From a checkpoint of a small transformer trained on Wikipedia.
Size: 15 layers, width 96, 3 heads of 32, MLP 384 tanh GELU, 1.83M parameters.
Each number is 128 + 32 x the weight over the matrix's rms, rounded and kept within 0 to 255. Layers, rows and columns count from 0.

# layer 3 MLP down (transposed), 384x96, rms 0.101, rows 101-169, columns 48-95
[[129 150 107 135 116 146 134 100 146  83  85 143 113  74 118 134 156  92 141  90 109 137 111 171 118 102 129  69 153 113 117 166 120  94  71 132 145 119 195 123 118 152 136 162 125 110 126 145]
 [122 137 147  99 106  83 198  88 131  84  85  96 138 144 140 218 157 101 161 136  98 120 138 116  97  99 131 137 133 164  85 122  96 155 107 119 134 137 111  96 135 141 140 174 107  62 120 162]
 [113 153 129 107 107  92 153 109 113 122 147 121 126 117 146 150 104 162 100 182 170 128 146 135 115 127  83 142 137 110 223 123 112 124  89 190 142  89 184  80 113 142 126 140 164 100 101  92]
 [119 189 102  68 106  93 127 144 105 112 126 150  57 136 126 251 118 114 149  74  69 105 167 145 132 124 134 101 158 122 111 104  98  57 107 143 139 178 177  92 121 135 166 125 122 127 159 113]
 [124 181 144 168  88 133 132 100 114 113 143 161 154 124 204 156 191  56  87  99 153 143 176 102 106  95 183 134 182  76 114  70 110 113 142 128  67  82 113 152 137 121 158 169 153 164  59 138]
 [115 131  93  68 116 139 149  90 168 116  82 120  85 110 129 114 137 148 128  99 110 147 159 129 160 112 156 115 163 130 135 112  72 141 130  79 122 115 138 142 130 131 144 132 139 146  80 145]
 [164 167 110 148 143 108 130 140  65 188 139 101  82 139 132 101 138 152 192 174  55 146 101  95  90 132 114 185 134 123 142 151 114 125  62 147 130 160 129 119 125 202 122 104  78 103 139 150]
 [125 170 115 120 133 149 135 135 120 127 115 150 112 152 198 150 127 140  96 182  19 111  74 111 113 137 150 118 106 106 129  70 118 147  78 150 129  98 102 110 115  83 105 151 130 159 146 132]
 [ 97  97 173 117 125 134  97 157 155  74 178  60 158 145  92 132 107  95 162 113 169 164 160  91 116 126 142 168 113 101  91  35 120  98 152 136 159  69  70 135 116 124 164 137 157  75  94 183]
 [101  79  88 148 136 139  62 134 119 112 142 134 100 163  73 185 134 108 149 198  80  83 100 127 136 117 106 145 157 186  87 151 163 133 129 132 144  95 118 100 116 207 128 139 144 145 122  71]
 [128 107 158 110 120 161  93 131 116 156 129  94 143 171 166 149  82 110 132 142  56 111  79 179 139 151 105 120 157  38 103  69  72  66 115 130 144 100 148 175 140 108 193 166 162  64  65  80]
 [ 99 122  80 136 129 114 122  75 123  96 180  96 137 153 146 200 211 100 100 139 141 114 158 135 164  53 121 118 166 104 158 148 129  98 115 108  98 129 189 142 124  63 134 115 140 163 193 132]
 [ 95  84 150 162 156  74 180 104  80 133 153 117 110 162 130 200 127 128 141 134 122 117  96 153 123 132 149 148 156 106 123  64 163 112 191 170 163 107  83 156 115 175  76 133 149 137 145 136]
 [110 134 114 126 116 128  91 152 106  46 158 203 162 131 242 118 118 120 162 140 138  74 199 169 109 203  84 120 112 137  95 148 127 189 100 100 122 134 113 113 123 130  67 186  52 199 112 141]
 [115 141 177  85 160 116 146  85  92 154 105 133 178 136 145  86  93 123 163 143  86  70 113 108 154  58 187 170 120 122 140 113  84 153 144  92 134 174  94 126 116  99 150 101 147 139 173 101]
 [112 167 124 137 144 159 162 118  90 143 119  61 135 164 141 141 120 108 152 141 130  99 135 143 103 111 154 173 137 100 132  84 137  72 118 120 110 114 162 100 116  84 167 140  90 113 135 206]
 [130 128 155 174 113 143 159 104 124 123 139 130 126 133  89 105 167 118 108  85 115 169 145 171 151 119 156 120 190  99 111 124 148 140 106 118  66  66 102 135 130 148 118 216  91  67 147 183]
 [127 137 173 174 102  93  80 130 129 142 126  93 159 151 113  87 186 146  88 120 127 121 131 142 168 187 129 158 140 127 113 112 115 141 129 123 112 108 113 189 123 128 129 113 109 183 145 100]
 [137 114 146 151 154 109  84 119 158 154 121 124 100 149 107  96 138  81 229 199 149  65 131  43 151 140 162 108 150 144 169 123 164 120 190 130  96 132 113 101 125  83 148 119  84 108 133 132]
 [136 154 162 193 115  86  96 127  95 109  51 144 105 129 152  92 105 122  97 138  91 149 126 111 158  69  85 103 116 129 124 109 135 153 104  86 186 142 187 159 141 123 166 103 167 164  60  76]
 [137 100  98  92 106 197 130 200 117 127 126 115 116 150 196 133 126 115 137 137 100 124 102  72 102 154 115 111 150  75 168 146 155 111 118 104 124 124 130 134 133 172 168 211 131 109 122  56]
 [111 150 130 137 149 132 151  71 119 119 174 106 155  83 147 127 155 118 162 138 148 115  78 103 119 168 126 114 149 140 112 123 100  77 152 123  94 119 159 139 125  64 135 147 107 171  95  97]
 [142  56 132 134 112  68 134 122 146 106 209 145 146 147 131 115 155 133 109 126 152 106 142 106 166 157 161 126 148 122 164 131 153 135 143 114 131 131 138 105 129 121 123 142 126  95 158 109]
 [127 130  66 117  78 104 182 170 160 131 153 117 149  87 144 146  58 111 163 151  90 144  78 158 120 142 112 119 140 126 136 141 112 173  91 164 132 150 211 153 139 127 164  88 150 131 145 128]
 [152 136  91  73 130 120 197 136  46 191 125 120 124  87 147 113 162  75 122 175 155 144 136  45 141 135 118 155 140 156 136 165 113 132 176 136 102  66 114 117 137 120 165 120 143 151 129 142]
 [161 149 136 153 106 136 121 124 136 148 178 100 123  92 121 168 100 103 136 148 106  99 183 100  90 118 129 134 111 140 147 119 138 131 141  86 111 106 107 129 138 109 120 142 131  37 120 142]
 [137 104 122 116 148 104 127 140 137 161 155 144 104 152 149 145 135 144 111 147 115  83 162 130 122  87 118 176 168 130  88 121 132 111  86 153 159 109  87 145 133 120 119  69 157 154 102 139]
 [129  85 100 154 149 192 165 190  92 144 122 145 122 166 198 155 138  45  92 180 134 149 189 119  93 116 155 109 170 120 146 120  74 114  59 169 124 125 102 137 126 132 203 153 147 105 188 124]
 [127 152 132 168 154  79 163 176 199 162 122 130  87  87 121  41  83  67 112 151 100 126 140  80 113  91  95 139 130 153  96 120 135 171  78 194 139 150 152 126 129 121 117 130 157 157 158 167]
 [142 122 158  90  77 122  99 140 107 152 105 130 140 127 110 125  48 159 122 193 101 137 219 112 167  68 146 190 164 205 135 195 118 126 187  55  88 117  91 118 131  85 111 117 150 113 111  76]
 [125 129 147 197 113 184 135 161  53 151 159 179  48 156 138 101 171 130  59  56 124 152 118 130 122 137  89  89 137 116 187 109 144  71 152 128 133 106 134 165 125 119 143 121 175 159 112 112]
 [157 159 135 143 125 109 127 165  96 128  99  78 140 119 110 175 123 140  74 134 130 103 172 114 111 138 161 110 170 131  76  87 108 129 143 176 147 165 106 119 132  67  94 144  96 174 190 123]
 [141  61 113  63 125  99 138 104 144 154 175 118  95 140 168 101 101 151 133 158 167 138 144 170 133  86 124 135 115 131 155 147 148 137 109 129 135 134 198 141 123 134 118 115 126 122 112 126]
 [ 98 107 115 181 133 130  59 164  75 135  99 109 156 107  85 187 154 174 112  96 156 135  91 146 145 146 120 148 135 113 102 172 135  86  43 183 125  88 126 154 113 131  85 121 139 128 112 136]
 [133  63 133 163 139 170 155 108  91 104 167 170 100 159 114 108 170 126 208 128 119 185  71 129 137 103 131 133 157 140 110 170 102 100 110 113 129 154 121 148 121 154 118 161 133  99 180 160]
 [ 99  93 105 167 124 152 126 141 113 156 119 127 119  86 152 132 128  91 147  93 146  76 129 111 130 175  59 171  75 117 129 102 143  83 113 144 131 174 129 190 155 206 118  97  84 131 152 126]
 [133 133  89 123 159  93 159 140 149 141 141  59 114 110 142 176 113 162 139 181  49 143  95 106  83 116 155  91 169 130 116 100  58 151 151 111 138 102 146 168 121 129 107 124 140  98 147 107]
 [139  87 155  98 119  88 150  72 108 141 137 175  96 152  80 143 134 150 107 153 106 140 139 101  96 140 164  73 186  93 140  69  65 202 130  81 193 123 147  93 119 165 147  59  99 163 147 158]
 [141 109 124 119 137  90  84 153 108  95 111 110 138 163 132 137  99 115 144 132 113 120 121 103 116 126 155 124 155  94  89 110  61 114 142 173 152 175 106 141 143  69  95 128 114  74 200 175]
 [119  93  81  83 116 148 103 114 138 216 141 154 153 129  87 120 109 124 146 131 144 155 211 109 121  97 159 108 130  99 142 139  93 162 106 132  68 162  91 146 113 151 100 115 212 117 105  69]
 [113 126 127 152 122 128 138 111 131 170 129 171 113 162 151 123  84  95 176 151 103 109 125 111  93 160 140  64 113 124  69 122 115 156 123 118 117 131  46 133 131 131 160 181 139 123  80  95]
 [131 115  98 120  73 125 106 103 133 151 138 124 143 203 108  90  70  85 176 129  91 159 139  74 116 139 135  75 112 145  77  83 132 160 166 151 156 117 106 123 133 181 100 153 168 106  86 140]
 [128 128 113  65 141 140  76 130 126 150  83 138 130 136  70 204 114 141 139 133  61 126 102  98 120 172  76 146 173 142  78 122  88 145 197 140 119 134 115  96 132 143 134 121 190  44 119 132]
 [105 136 132 151 149 106 127 146  96 143  76 125 113 165 141 161 147  91  53 149  91 140 123  65 117 155 150 126 121  55 170  95  91 158 111 127 173 105 153 120 112 149 171 178 138 157 169  92]
 [145  73 157  74 151  98 151 119  99 174 132 121  89 143 117 157 158 125 120 207 133  83 135 147 116  75 138 124 129 127 162 129 111 168 122 157 168  78  92 106 118  95 118 171  91 118 110  93]
 [122 147 112 129 139 141 180 141 114 139 120 121 112 103 141 178 146 155 143 142 106 138 181  65 173  88 125 111 165 113 118  75 110 110 100 200 142 132 101  79 123 103 115 129 136 118 196 122]
 [143  90 146 148  89 114 132 161  89 159 114  68 118 145 174 123 142 131  54  91 133 133 111 156 127 104 121 114 142 155 124 129 138 126 154 133 171  53 155 141 135 181  87 141 165 135  84 137]
 [111  85  83 153  94  32 158 149  54 200  90  98 115 134 144 114 127  79 193 161 110 142 130 160 173 138 120 185 181  94 120 150 102  59 121 161 137 186 156 128 149 128 167 165 105 220 173 127]
 [129 151 137 118 121 112 178 127 148 108 107 112 142 100 113  61 169 145 118 144 172 160  74 151 123  91  96 127 158 158 108 119 140 126 156 116 105 141 147  93 122 102 147  76 112 112 158 138]
 [138 185  95 185 122 101 101 176 103 130  82 149 105 181 108 139 177 141 157 133 135 168 130 120 163 165  65 127 148 125 122 130 141 141 121 117 148 117 131 128 133 116 183 176 108 119 164 129]
 [114 128 107 115 115 108  92 117 101 139 109  87 147 155 155 133  41  83  87 184 157  82  90 191 163 110 134 132 122  65 160 190 155 150 168 162  41 186 133 127 129 111 133 113 141 161 103 165]
 [139 143 109 130 133  98 107 141 114 143 157  97 137 107 128  80  84  66  96 126 185 168 119 148 145 125 157 123 131  81 104  64  96 154 155 140 124 131 134  41 131 193 138 114 139 145 130  94]
 [129  90 105  89  94  77 103 140 159 159  85 127  25 199 129 154  92 140 163 100 147 177 124  91 146  86 133 117 200 134 116 110 122 164 163  47 133 121 157 173 146 171 166  78  69 150 173 184]
 [155 124 124  91 121 100 107 179  78 112 129 101 158 117 130 116  86 109 144 129  76 120 172 103 156 134 208 174 137 112  87 104 192 103 132 144 156 123 159 153 141 143 153 170 127  70 110 132]
 [ 97 154  98 193 106 116 104 101 169 113 105 122 160 146 155 169 116  66  86 150  87 101 165  74 136 135 109 143  44 151  98 117 124 142 114 112 111 142 128 109 136 172 161 140 108 111 139 117]
 [120 197 167  57 146  91 157 130 136 112 157  62 123  94 132 110  83 131 129 121 154 128  74 100 124  72 111 127 119 112 119 148 133 147 164 151 145 123 115  97 120 114 111 111 115 142 144 144]
 [103 151  61 111 121 161 128 167 114 139  92  92  63  92  90 129 130 100 154  93 137 130 140  81 134  91 176 142 132 114 133 120 119 131 111 143 120 136 148 134 118 149 153 154 132  98 153 129]
 [161 125 180 121 106 147 108 153  73 119 177 118 139 131 166  93  79 142 132  82 130 114 174 113 140 104 177 167 114 126 174 113  97 103 149 135 169 101 149 133 142 136 118 153 160 132  91  90]
 [132 103 140  93 129  84 126 173 115 216 155 128  71 161 192 160 163 100 144 110 156 154  80  87 111 174 180  93 137 152 142 157  96  79  47 165 210  71 173 144 127 155 123 106 171 135 155 102]
 [112 159 113 144 126 123 139 123 141 130 136 119 116 155 147 100 128 112 155 132 124 132 143 100 120 114 126 128  62 103 160 116 141 127 111 149 115 106 142 144 135 125 125 153 121 125 117 138]
 [124 117 135 198 118  97  62 120 139 138 116 134 137 138 160 167 152 136  86 142 126 145 122 103 109 127 133  92 131 140 180 160  85 140 167 138  87 131 150 150 109 116 114  99 144 109 137 146]
 [117 167 105  61 170  84 129 128 116 109 151 154  67 104 138 115  86 120 165 176  68 153 154 107 103 197 161  99 104 167 123 121  84 151 101 105  79 128 147 170 113 125 137 105 125 103 189 155]
 [ 88 106 127 100 124 160 177  93  83 130 110 116 127 130 135 197 157 108 153 115 116 108 136 136 161  95 142 105 202 127 122  66 141  68  78 104  86 142 131 165 134  97 157 183 147 129 152 165]
 [127 127 132  98 188 194 153 124 149 146  95 160 160 173 132 124  89 108 114 103 123  99  92  81 163  55  95 109 128  71 105 106 176  88 181 178  93 133  94 147 131 154 164  89 137 130 188 140]
 [143 136 128 147 114  98 170 154 119 146 141  30  93 137 125 145  98 112 172 194  72 127 135 156 169 114 183 154 150 113 140 155 117  91  77 147 150  90 150  96 120 130 149 106 121 166 156  96]
 [121 118 142  89 154 126 138 128 104 108 142 123 116  93 105 107 177  92 178 155  95 152 153 193 135 118 142 155 131 160 116 148 177 125 115 131  93 119  84 120 120  85 130 126 133 158 124 136]
 [105 123 156 135 145  84 147 111 164 109  58  83 139 110 191 101 113 132 113 129 176 101 163 124 133  52 132 165 101 156  96  99 148 184 133 122 132 191 115 140 122  83 149 121 121 128 141 127]
 [137  75 106  65 133 141 125 173 173 133  86 147 134 147 159 211 171 176 109 118  73 104  94  53 141 131 131 128 149 137  75 135 125 131 102 107 167 205  73 157 132 117 176 152 137  87 130 132]
 [163 112  92 142 115 152 203 187 169 175 161  79 145  66 146 143 109 159 148 168  92 116 120 116 146 100 130 116 145 128 115 147 123 112 111 160 131 134  96 113 126 148 143 151 111  96 162 110]]
# layer 3 MLP up, 384x96, rms 0.122, rows 102-170, columns 48-95
[[127  99 174 115 146  81 102 123 162 168 123 129 107 130  85 125 114 146 104 137 148 168 131 110 143  83  99 102 157  88 146 119 188 120 141 142 112 136 114 168 150  88 108 129 137 185  92 111]
 [123 117 184 174 158 129  75 149  80 119 139 143 134 106  89 119  73 114 100 108 101 103 149 125 140  97 137 128 120 155 119 157 161 155 202 171 134 133 161 165 145 110 145 130 139 112 116 121]
 [ 97 133 112 104 114 195 114 153 178 144 167  88 124 137  18 117 109 204 130 127 141  76 120 100 160 156 165 131 135 131 168  97 156 168 191 144 154 153 172  88 135 164 105 117 120 160  94 112]
 [103 187 138 183 160 155 101 112  96  70 115  92 145  61 120 141 114 155  92 180 149 148 120 180 127 121 121 140 156 112  88  97 147 134 123 138 101 130 161 165 139 123  49  68  88 171 111 138]
 [ 70 128 133 114 106 142 117 114 137  71 119 138  75 118 137 115 134 146 131 171 175 150  75 137 151 133 128  92 150 148 198 143 169 159 139 134 101 208 165  83 134 116  97 104  93 162 120 131]
 [ 74 104 153 163 160 161 193 222  76 121  84 133 120  98 124 145 110 109 186 116 159  97 108 143 162 205 127 137 181 133 172 142 105 164 115 139 150 159 140  64 120 111 145 115  79 170 135  99]
 [130 150 108 149  83 157 108 124  89 138 135 156 158 168  94 115 112 156 134  83 145 139 150 138  73 164 127 209 124 103 150 159 157 110 173 155 171 115 190 207 143 153  85  95 122 135 146 128]
 [ 91 140 131 153 146  87 117 117 117  83  92 139 167 106 132 135  82 149 178  97 133  52 148  77 181 169 173 180 154 131 152 144 144 106 101 117  87 171 154 137 144  56 123  58 198 124 160  91]
 [139 172  67 110 123 114 174  91  87 161 104 133 186 106 162 112 122 118 118 135 162 146  92 177 149 120 149 131 115 144 132 159  79 158  78 101 117 172 174 102 144 100 134 133  86 148 109 126]
 [105 130 129 126 167 160 100 144 120 147  77 105 160  98 104 158  80 164 120 121 168  97  78 138 172 124  46 148 144  71  63 159 103  94 117 116  97 180 124 168 110 127  94 139 108 111 147 164]
 [135 136 139  44 143 114 136 125  99 123 105 149 139 140 100 137 169  74 112 124 132 181 127 148 108 171 117  88 119 126 157 182 127 130  96 123 134 126 127 104 150 150 114 152 150 147 131 129]
 [ 94 151 125  98 134 129  94 124 187 167 123 109 138 144 174 100  83  89 167 139 162 125  99 123 146 155 104  88 132 154 148 186 131 116 129 170 155 126 106 117 123  97 141 132 143 142 113  91]
 [118 122 167  82  99 138 105 115 137 105  72 150 130  94  91  74  91 108 130  90 130 138 130  94 116 184 156  44 177 134 174 177 171 169 142 114  73 160 136  93 136 121 131 172 131 190 115  48]
 [108 136 104 193  73 110  84  95 114  60 142  78 143  55  98 107  96 109 168  79 149 180 139 127  95 181 119 140 161 137  87 131 182 109 106 161 127 110 161 207 141 111  76 160 104 114 140 185]
 [ 83 148 118  94 112 123 116 145 120  82 152 133 166 126 114 103  77  77  96 108  91 153 144 190 118 156 154 119 136 156 127 153 129 121 177 177 120 166 137  65 118 135 125 132 125 178 134  96]
 [142 172 131 155 183  85 156  93 172 158 161 113 143  66  57 117  79 117 149 168  99 129 133 110 149 129  84 111 151 108 129 139 137 124 134 133  99 157 108 128 128 103 114 147 129 189 133 126]
 [109  78 122  76 161 153  91 152  92 174  96 167 154 150 100 151 133 124 116 124 105  74  79 144 140 222 137 141 160 114 117 135  81 134 138 104 162 183 141  79 132 166 117 142 109 156 120 122]
 [137  56 152  83 177  99 129  94  67 180 135 121 163  88 140 119 165  99  99 136 105 157 167 181  94 153  90 120 188 121  71 161 128 189  80 174 140 112 115 127  84 108 129  63 136 108  88 163]
 [ 96 128 126 106 141 170 157 146  71 163 122 129 123  99 125 139  68 190 164 112  85 173 183 150 161 122 106  88 159 124  78 146 175 120 124 141  71 151 111 136 136 117  91 117  97 154  80 208]
 [148 134 100 193 135  74  56 124 132 114 160 121 208 137 148 127 140 116 100 103 139 121 128 201 159 164 140 148 134 146 101 122 111  86 147 152 117 132  98 155 159 138 141  89  72 129 111 152]
 [116 107  99 196 146 156 105 131 171 162 107 130  81 130 147 174 142 166 153 111 140 143 104 140 124 151 136 170 148 122 100 153 157  92 103  82 104 141  96 198 163 126 118 127  70 181 134 197]
 [ 91 156 106 171 143 165 109 141 159 110 117 138 114 193  99  58 111 121 149 132 144 213 112 110 144 134  61 115 122 153  72 136 193 148 124 125 152 114 124 112 162 112 132  86 136 146 126 202]
 [ 99 126 102 159 128 158 139 155 109 164  68  88 107 122 117 113 164 113 119  92 156 106  68 166 150 137 122 196 131 166 129 172  99 160 129 132 155 147 208 108 160 137 125  53 144  63 132 117]
 [144 156 152 167 147 160 156 144 107 142 107 102 142 120 100 137 102 109 136 118 128  95  88 218 118 112 145 114 133 140 102 114 152 101 142  94 152 143 148 111 116 110 138 109  91 143  94 169]
 [129 106 134 163 148 141  98 128 118 184 158 160 101 173 148 131 162 151 127 135 102 121 153 111 138 137  88 111 135 101 144 171 135 129 154 113 143 191  88 116 163  77  93 129 149 133 125 111]
 [108 115 130 110 113 141 119  96 127 113 115 132 115 120  59 144 100  86 108 135 150 108 154 159 129 112 141 144 138 122  93 128 129 172 122  91 176 136  95 149 122 177  90 146 119 150  87 140]
 [ 72 112 125 167  87 166 122 130 120 113 109 193  88 143 121 172 114 110 185 100 191 104 117 139 133 145 178 165 154  94  58 163 178 103 144 138 197 174 156 126 152  73 116 124 148 114 136 139]
 [125 139  99 131  65 167  93 100  86  59 143 163 152 191 125  99 145 148 132 128 175 159  79 123 111 131 188 176 132  71 155 112 146 116 167 132 186 178 127 150 184 108 111 124 151 107 121 163]
 [ 92 102  51  90  63 108 143 174 108 132  82  84 194  49 120 127 130  66 113 118 175 126 143  96 176 130 184  94 149 124 144 162 156 152 104  87 172 163 112 109 128  99 102 139 181 162 151 107]
 [109 149 139 110 105 137 119 152 115 124  64  78 145 182 143 153 158 156 129  78 126 158 113 149 156 156 190 161 138  89 132 194 144 134  88 103  54 115  74 137 132  97 161 121 116 143 107 156]
 [130 212  96 132 130 166 187 136 110 174 160 119 120 112 134  99 158 151  64 125 183 113 145 158 128 173 149 144 136 110  93 131  74 143 136 130 163 143 154  64 118 106 132 119  55 160  95 195]
 [106 114 185 158 123  88 132 105 137  88 102  98 148 156  98 104 114 145 118  88 133 114 111 107  94 109  44 166 112 164 112 125 155 138 160 154 141 160 125 163 178 116  99 102 103 140 128 145]
 [109 122 146 151 127 153 122 203  80 123 112 152 114 110 134 118 147  83 133 137 144 114 101 106 111 143 145 195 130 130 104 139 208 140 126 114 127 172  88 166 115 158  74 147 115 155  77 142]
 [131 172  94 179 120 118 102  56 181 181 154 134 183 127 154 173  77 150 133 111 163 171 135 137 146 145  85 147 128 190  85 150 102 111 176 133 137 107  73 114 108  81 119 121  70 136 158  64]
 [ 28 171 101 135 144 184 112  95 141 126 171 177 128  53 149 109 105  91  87  74 173 160 124 147  90 125  89 144 132 117 197 151 148 149 110 159 150 160 131 159 185 171  53 133 119 147 115 113]
 [112 153  78 172 171 159 145  94 129 139 108 162 114 116 142 114 117 105 104 125 193 152 153 158 126 136  92 119  97 115  95 133 147 154 108 111 138 162 184 127 145 167 157 137 116 138 135 146]
 [144  95  66 142 139 176  65 132  29 172 122 199 107 184 127 125  73 103 162  89 124 139 149 155 126  76  58 100 165 155 157 155 157 127 173 128 139 128 114 119 130  68 139 110 108 133 134 154]
 [112 141 163 159 149 144 125 158 125 166 169 148 128 116 122 104 183 157 173 129 190 145 131 143 169 138  87  75 138 162 143 179 136 132 130  89 106 129 176  75 100 210 128 129 145 173  97 140]
 [123 134 102 122 116 150 105 172 108 157 104 187 125 147  98 171 188  91 129  95 178 125 140 162 125 160  83 184 138  88 128 141 104 166 161 102 146 114  75 114 110 113  94 129 104  76 166  89]
 [102 160 139 167  95 138  99 151 119 118 123 165 149  78 125 138 112  87 139 128 144 120 143  74 147 193  85 142 127  82 156 169 134 162 103 166 114 157 164 156 159 128 113 118 185 188 122 167]
 [119 159 139 126 104 132 153 127 146 134 101 177 157  97 121 175 141 147  61  93 150 154 200 169 156 151  77 118 117  93 112 133  84 161  73  79 131 101 108  86 126 148 115 115 120 203 102 174]
 [103 184 132 141 116 132 123 145 133 120 148 136 150 141 145 111 190 150 127 115 172 127 160 148 151 144 145  95 116 117  95 166 168 139 106 112 142 161 146 141 121 158 118 118 108 155 122 137]
 [107 158 144 102 120 128 187  98 158  69 134  87 130 118  81  78 156  98 168 108 144 129  87 133  80 176 146 142 123 146 189 164 191 156 159 172 164 155 129 180 132 138 123 107 132 136 115 111]
 [ 96 170  64 143 174 137 170 110 176 192 160 203 134 112 142 131 201  85 114 109 162 180 148 129 124 125 154 134 122 143 110 108  91 153 153 123 181 143 105 144 134 159 150 103 157 104 106 157]
 [125 127 167 172 152 158 155 122 147 200 134  83 140 132  98 104 133 100 143 146 140 147 129 127 153 191 114 136 164 159 130 101 162 107  88  78  94 147  94 110 114 126 142 136 109  89 142 126]
 [130  76 111 140 140 108  97 144 117 134  85 161 149 156 112  99  83  77 117 106 129 178 169 204 137 162  55  84 155  65 148 122 168 107 135 141 131 160 114 175 137 155 105 131 130 124 155  99]
 [105 117 166  93  80 131 106 160  71 125   0 150 187 155  82  94 105 130 170 117 148 108  91  95 117 130 204  87 116  97 156 187 158 144 166 158  62 162 192  80 167 183 148 105 117 190 175  66]
 [136 110  91 145 141 127  79 152 123  70  95 135 109 184  90 196 143 125 121 134  99  87 110  71 121 120  95 150 114 182 148 190 124 136  86 188 179 150  26 163 168  73 136 147 169 148 117 141]
 [ 93  58 114  54 136 111 144 115 134 146 114 137 161 175 177  93 177 103 124  85 103  83 106 122 128 121 136 147 157 160  96 158 204 133 139 164 160 116 146 116 139  97 130  72 128 106 134 185]
 [120 118 158 178 155  70  83  62  62 124 171 131 172 183 112  86 101 153  71 125 132  59 186  75 141 129 162 127 135 177  89 149 172 157 176 107  80 204 150 122 158  89 125 104  92 154 114 129]
 [130 119 101 118 125 148 157 149 106 149  95  84 178 132  68  72 103 144  71 162 179 147 122 101 133 141 125 124 142 109  75 168 150 133 156 126 159 134 151 114 118 111 145 135 163 138 119 158]
 [109 164  66 123 118 150 116 129 112 111  87 131  83 169 114 149 153 188 124 129 185 113 124 107 126 129 111 225 181 118 135 142 117 142 197 119 250 107 143  73 183  52  78 126 154 136  84 136]
 [122 112  53  82 169 119  86 120 127 122 136  80 147 132 144 127  83 147  95 163 128  99 194 121 144 160  35  78 141 126 114 162  91 148 114 177 119  87 124 121  96 137  98 143 105 167 101 112]
 [ 64 143 119 156 191 158 127 163 138 135 115 136 160 104 107 123  96  89  93  96 128 127  88 113 138  98  86 115 114  96 163 172 153 186  90 136 111 146 179 147 183  97  87 101 141 142 150 137]
 [140 178 115 148 147 169 134 115 163  86 107 141 173 118  69 126 129  93 123  92 125 118 121 131 139 166  82 127 115  98 135 158 157  83 126  99 214 107 140 113 137 159 121 108 118 100 155 162]
 [100 166  62 165 161  81 135 169 127 138 149 131  45 141 124 122 114 143  84 115 137  99 122 121 169 186 155 149 122 105 143 132 149 156 155 158 122 130 121 139 111 132 118 140 193 141  86 145]
 [133 137 118 153 162 188 153 225  99 122 101 169 171 159 163 145 154 130  89  79 166  50  89 116 155 153 136 119 101 163 157 134 150 126 152 137 126 189  78  82 131 117 170  84 126 127 124 126]
 [113 110 140 142 106 149 135 131 176 129 136 113 145  96  89  55 156  82  90  92 186 149 147 183 132 100  95 111 108 121 137 160 145 145 129 115  99 135 157 115 133 113 132 157 102 134  61 133]
 [143 118 143 113 126 133 141 102 102 125 154 144 146 123 126 145 146 129 129 130 116 111 129 113 107 143 104 110 115  96 103 146 120 135 132 116 158 169 154 143 155 114  77 118 129 144 127 130]
 [150 164  89  76 175  87 155 160 118 132 124  56 114 100  80  80 146 120 113  78 143 130 112 223 154  83  55 139 141 153 116 127 187 173 111 147 131 101 115 130 141 137 111  95 149 123  96 150]
 [ 90  96 113 156  86 120 109 143 138 155 102 131 165 120 159 152 158 157  64  40 166 107  95 119 162 172 117 115 110 100 150 165 146 115 168 136 116 151 142 128 115 108 128 147  73 148  96 130]
 [156 146 122 119 190 132 134 108 159 145 176 135 178 128  67 156 120  83 142 153 166 148 165 126 130 153 120 127 160  69  85 143 131 108 134 136 156 179 163 109 122 126 144 107 106 129 100  90]
 [124 171 190  88 171 137 118 172 112 187 127 148 126 133 147 126 141 146  55 136 171 110 106 216 150 127 158 163 153 127  99 153 103 124  99  96 188 175  97 130  84 114 129 121 110 134 131 183]
 [138 104 126 136 148 139 122  84 158 126 117 115 180 126 145 107 141 152  71 120 160 122 137 139 135 102  61 151 100 128 130 142 129 138 195 159 145 143 199  84 122 142 135 106 182 166 102 159]
 [130 174 164 154 149 139 142 130 110  93  99 150 184 110 101 136 119  91 172 123 115 167 114 157 126 114  86 197 142 132 114 130 155 156 162 118 123 135  74 146 145  77  98 100 114 152 134 134]
 [ 98 126 170 134 108 130  69 107 162  90  69 168 137  28 120 135 131 143 102 113 102 157 156  72 109 111 121 118 111 135 165 159 176 149 107 155  79 161  93 133 149  64 105 137 120 199 110  94]
 [127 144 184 198 143 158 110 132 155 121 143 183 166  68 108 143  95 164 139  96 207 139  47 126 148 150 150 153 135  87 156 116  98 137 233 140  77 161 144 138 137 168 131  79  44 162 135 156]
 [141 145 166 118  97 134 122 100 166 213 177  90 178 183  94  99 140 125  63 130 158 133 121 196 107 123 164 138 129 149 165 151 118 122  77 104 136 152 125 105 128 107 173  54 132  91  77 108]
 [ 40 192  64 136 182 150 114  73 143  86 166 130 188 102 113  82 138 119 142  85 170 171  75  93 135 120 180 192 145 117 102 207 168 158 123 167 157 142 171 131 149 116  78 107  93 131 128 124]]